config = dict(
    num_hidden_layers=10,
    hidden_size=256,
    num_attention_heads=8,
    num_key_value_heads=8,
    head_dim=32,
    intermediate_size=704,
    vocab_size=1024,
    hidden_act='swiglu',
    norm='rmsnorm',
    norm_place='out',
    norm_eps=1e-05,
    positions='rope',
    rope_theta=10000.0,
    rope_fraction=1.0,
    qk_norm=True,
    attn_scale=0.177,
    bias='none',
    tie_word_embeddings=False,
    parallel_block=False,
    init='normal',
    init_std_qkv=0.0301,
    init_std_o=0.00674,
    init_std_up=0.0301,
    init_std_down=0.00406,
    optimizer='muon_variant',
    learning_rate=0.00457,
    lr_mult_o=1.5,
    lr_mult_up=1.06,
    beta1=0.95,
    lr_head=0.00429,
    warmup_steps=0,
    schedule='cos',
    final_lr_fraction=0.1,
    batch_tokens=[16384, 32768, 49152],
    max_seq_len=256,
    doc_mask=True,
    train_tokens=268500000,
    max_steps=8615,
    dataset='wikipedia_en',
)
Each number is 128 + 24 x the weight over its row's rms, rounded and kept within 0 to 255. Layers, rows and columns count from 0. Numbers have three digits each. The size before them is the row's rms in percent of the matrix's.

# layer 5 MLP gate, 704x256, rms 0.14, rows 695-703, columns 128-255
101:093138091099120157144135127120099148161123135102138175154105101084161079148092102113143121124100154100111107111129141111124151087156178111146119080144117132124106124138116145110119064166067082113140137141103140140125093130127115104094139147146139126123146141115124113144123086085180068129117127119110138084106117145160160118148158112164074141127138138131119171135089142081097058105153
100:133138122079148094126114124117104114126115109131134123108099081156113129137133152160160138105127117086112110075116133134109191125099141132103095164123144148133122152142135143144127106126108156116134123120119114151125149090093098097114106128114100144100143166131150133117150112175139167146117157069108156110145140113131130112131083109114130119132126140154131139095126129140136186146134
100:082157153141131117098160139134131137100116114149125113165100116108137123106122126077107113145146121097101150092136110162055135115142111146127099160108083137136137139160128123112157145151152124150099100133116130083137120097100146125126136140130130152079119142176094107103064136112086144130138123152133154161138124139117123135123113106163134140142145128101115179129095131107098127173086
100:123159121126112124097109149144123135155172120142126106138156135130085122104100146126120132072136116134101105096142136156112095139123129059129138122127123148129149104102155130137097152077125160159152110123116098165113123118151132119148101140078108128171146169136142112149080150097146131103140151083135121163118105138140137111080172126146161106165117113148101113121155114134124125140123
104:137094155122172129141118153163157124089134129108126142103103126104111116111116147091134121121142113148169154153091197081155115131116121110140168148110139073141134117122171113143132139125097142124133171170134115100144161085146157198108158108155122134115123150128121111171122123168159095151121138111085129115136108121156107118175138129140130093101114105101124090134132142129080107132107
093:137159168159141151099147096125142132073129162130163139141128089151103141120154155081103165148115145128133125138155190135145103122113136077136107140162139124129118145119160153127172113128125115119124097150135088109159112122132148118144125088139156140136161130097124134127113108105103139132136127148162164165124086165161108170133149119120107117119131158145153097127135122131088104104110
105:105128088141115142144114166153102121139186137101068156118136149078123130107155142132140161155116146138139125152140083103127136146088142152135104113092168160115112122179145119137109136160154136132084180150104152138124155112115178124163131094129133124132143155165135132097138121154168173130175091133149108178124103114173139106146105117123135118157146119146140148106161158127140106132126
108:117129118147155127128155113077137131067125158137115149124123092125088143073184131183131143145121183087141115109135151105148137117135159098162155140107114152090098151152106152141106114146136168118118109149148124160150106121099168159105141155145171125132153097129106097120115130143166164123109131120115141130110094119120145141164115113200110107074088152134124182146166121125108135115120
095:170131142159165115103097145085107157142149145121152084169125164089135171139106064112107097107170125145084102130101117130134094138117101128136104089136126103099140084141113172141117143104130112142154125159139130073101130154167133122155112145116101127127140097127156110141125164087112123127142140135137122151130135148090122145097146118139141106144135148081129135145098138128104140142160
# layer 5 MLP up, 704x256, rms 0.148, rows 695-703, columns 128-255
104:125090092133127104092147123138117136099093124101141095139073167141131107145107123125124139137171131115096133130121131151160093124113131107154132076124138151089116121097124102149205135156113133147167111122148143122093126139115084116092105077144122102137157119108134136162163088133118106125104149101111109120118123118089181116094105156123089135128104141154113104111142118137125143122119
104:107135123125153116098125174123135142163136096127117143092124134125130137156113126132136109105175117184133147144104176097136155107079150127133124142145131136172079120076126125125144101102131088106178105136159151134132098079127142108144126089120095175112093124163139123130171170127154133126138105115153163114127132125086134121156128122096107066124105142121132140121170139120103154118142
096:154114136148145181119105126109139104142106113160144136094110144119125167131137164144108125110127094143122144134089149135119145081126179115079145102090130149125108126137154130117143143101102095122106129166103154112126110125125096144113147132118122128141141118127149161128124125122090093184067145181123158092172144089139118117094127129124136139150122168109142097090150093122128169154174
098:128122144156128111165166161116161106109147112103149149149124123109116117123153165113145152112112140137137145140097149136132097139127130120126119116143138134095122136093101102097128134156128134172138163133119146084138103115153131136115133130120142116118112145141135126079151080118094146150090096115150092114166125163148095141108152132146114112110112114125137139098089122134140109111091
104:132060147137121104115156147120128074122127064114105113117090100143099138113123123154119139120103141131122158090150168095112105095072109126150139124119159124131118098144143164138112119152154098144101102158114152141143122129142160117129124118120159111127149172127115117120139174120143127124127134122110175117092145135113131051172086101101154160127093094113115137141110127119110121127184
096:147120107104149113139124133138152083115085125100120140173069147158137153138084130121088103121136129104078143107097151096095137149092154160138114098068110114095115162116124143111112160122121148164132082138120166111157114138092122126087111116137158132096116139123079128093090096108122121131168145130158161120141128068121134185162124137129144131141088146153162133138120163122121113108127
104:149122152101110111121090111038137141116128105132086122134153126159092196125113144125123142170103137139147153111115118161120089144123112184117136108120149139100149167110071142118119157136123132124151114128119105169124131133107170091124136109097081150109145110153103143130185091104161138128113133157139120104134110147127146096120145113069141117114104169172135119137092124114128140126153
114:161175111140111149120116120118115136143108108138083135111137075139092124153170101154124126155103130115142099117120132116153140136133141126129115157085126134131116123113151125120123067142122160137067115133115125118133115135122140094132133124123115132105154071129149107100103151154096117102161168076123111161094115135116097088111119099194113132118153139159150129112101146131120139091135
095:154133110116150136140170156146107119104166126111135158129137090123136160136148101108131099148138125134168156107143161105092156123152096188153128173117117095152124095122082163100150129100117113129187129164101146163134097143134114129120136107142186119100129112198114102077138103080104134121117121131141091143103134114124138148116079148114150164107112165139111138120102098084139183134116
# layer 5 MLP down (transposed), 704x256, rms 0.0792, rows 695-703, columns 128-255
100:122117156100176110165129140123141143137190125094150150152158079149139128142148107148131145126107149118174171059164116130116125163090090134108168100130140106123091135120168107124123163095171137107182136120088131118127097100179140125096121166127141142148123128138138122107091136099142134145165112161142126129147109119127123087161119112164155168139148122102137166124090124164114144196135
101:111118078151151134143099110125104120125085108110123151110166139148126160094142091108135143165066100123110110129156064112160118166167106152149127125112099120118134162145124138099121132106131109115129105106155126145156147138112148103123111114146128145118170102081137154169125117158105130071134113165127131161094134136157139092137105127179158161145117151117117115116124096131120111139118
098:131125111125180122108092130133130118130122150158113095178135163168120092153120115085090101148073156160145116158133129133181111151132097117127146177123120112121129145111124148126113147125171128119154144145117123087131146139091142133145110081153176136147130105155092136083117151122172119110143142103144059155107150114115090127183130088103109113131105112129132171156112119130115093132119
099:157156138115145127109119078130104106156110101131102117113146172140123156151099110141062122102146127076130125157142135149138138128150136101104126132129118147180150109128179175144114114136100094112123122102112140160112134120138097113133133130136121135125166123116098103165089152150114112112125151133116146153087147206133164131136126122105122154148110129096096118099194145135160139137156
106:151125111118126097120125135127131164103131136116159146145153138173144152143104142126131079183106152134153158188060145162124111133170139132140123076151153122133112117123111120123146146101147147122141163136139134102086094149133167066121112112105122116115083099131143158123114118111112122157155134068166108121142141106186114158132153178136160101143118141122117113162110131095127129145135
101:107111167116088179157140157109154112102139086118115116148132126095120135151155110137156099132134109150137130124113106155155107081132164093123145105124136117145143107109141111192076105109125130135139131109157125103139148120134121147130107150127113115099084080159109091087119112138132121107132131114152106117152146132107184084140128157128127141144135133157112138154125120114137123140160
103:139132096165143134132161079126104127127117129143144115078123084105135074128143085147088115106159108145094153122141140132117151112121075132137161166109112134109075149083148116116178136111142167113157124133116128122098100142123135125139097145140163154167089096106130121142116114126127121113153122125150142072065132160128123128123160130175087159168120135069128137090141107117160147122130
109:188092142146181189072149104124121142100142135142139155153153115131154172095150133133111099154132166110135122079122151147142145097158139132112108128113096160136153119132114164086117088136089168114145130122169095157098092097146056141112152173132150125140145166108103134096103143100146149146092116128094108117088134122172143146163145101160112106113156137117151116150160153156125121137119
094:130094123055108128123102092146123139115118107150102124112122201154119135126133111118150105102064172126120147132119109154119111114133161076098128136114104129169132119153170129139087134105168150124120095108129131083111148086128121146147126148114154134105090142140143115121125154164182111139154175121122148123147104107095133139115141105120158099126122115107150106158187136143133096138183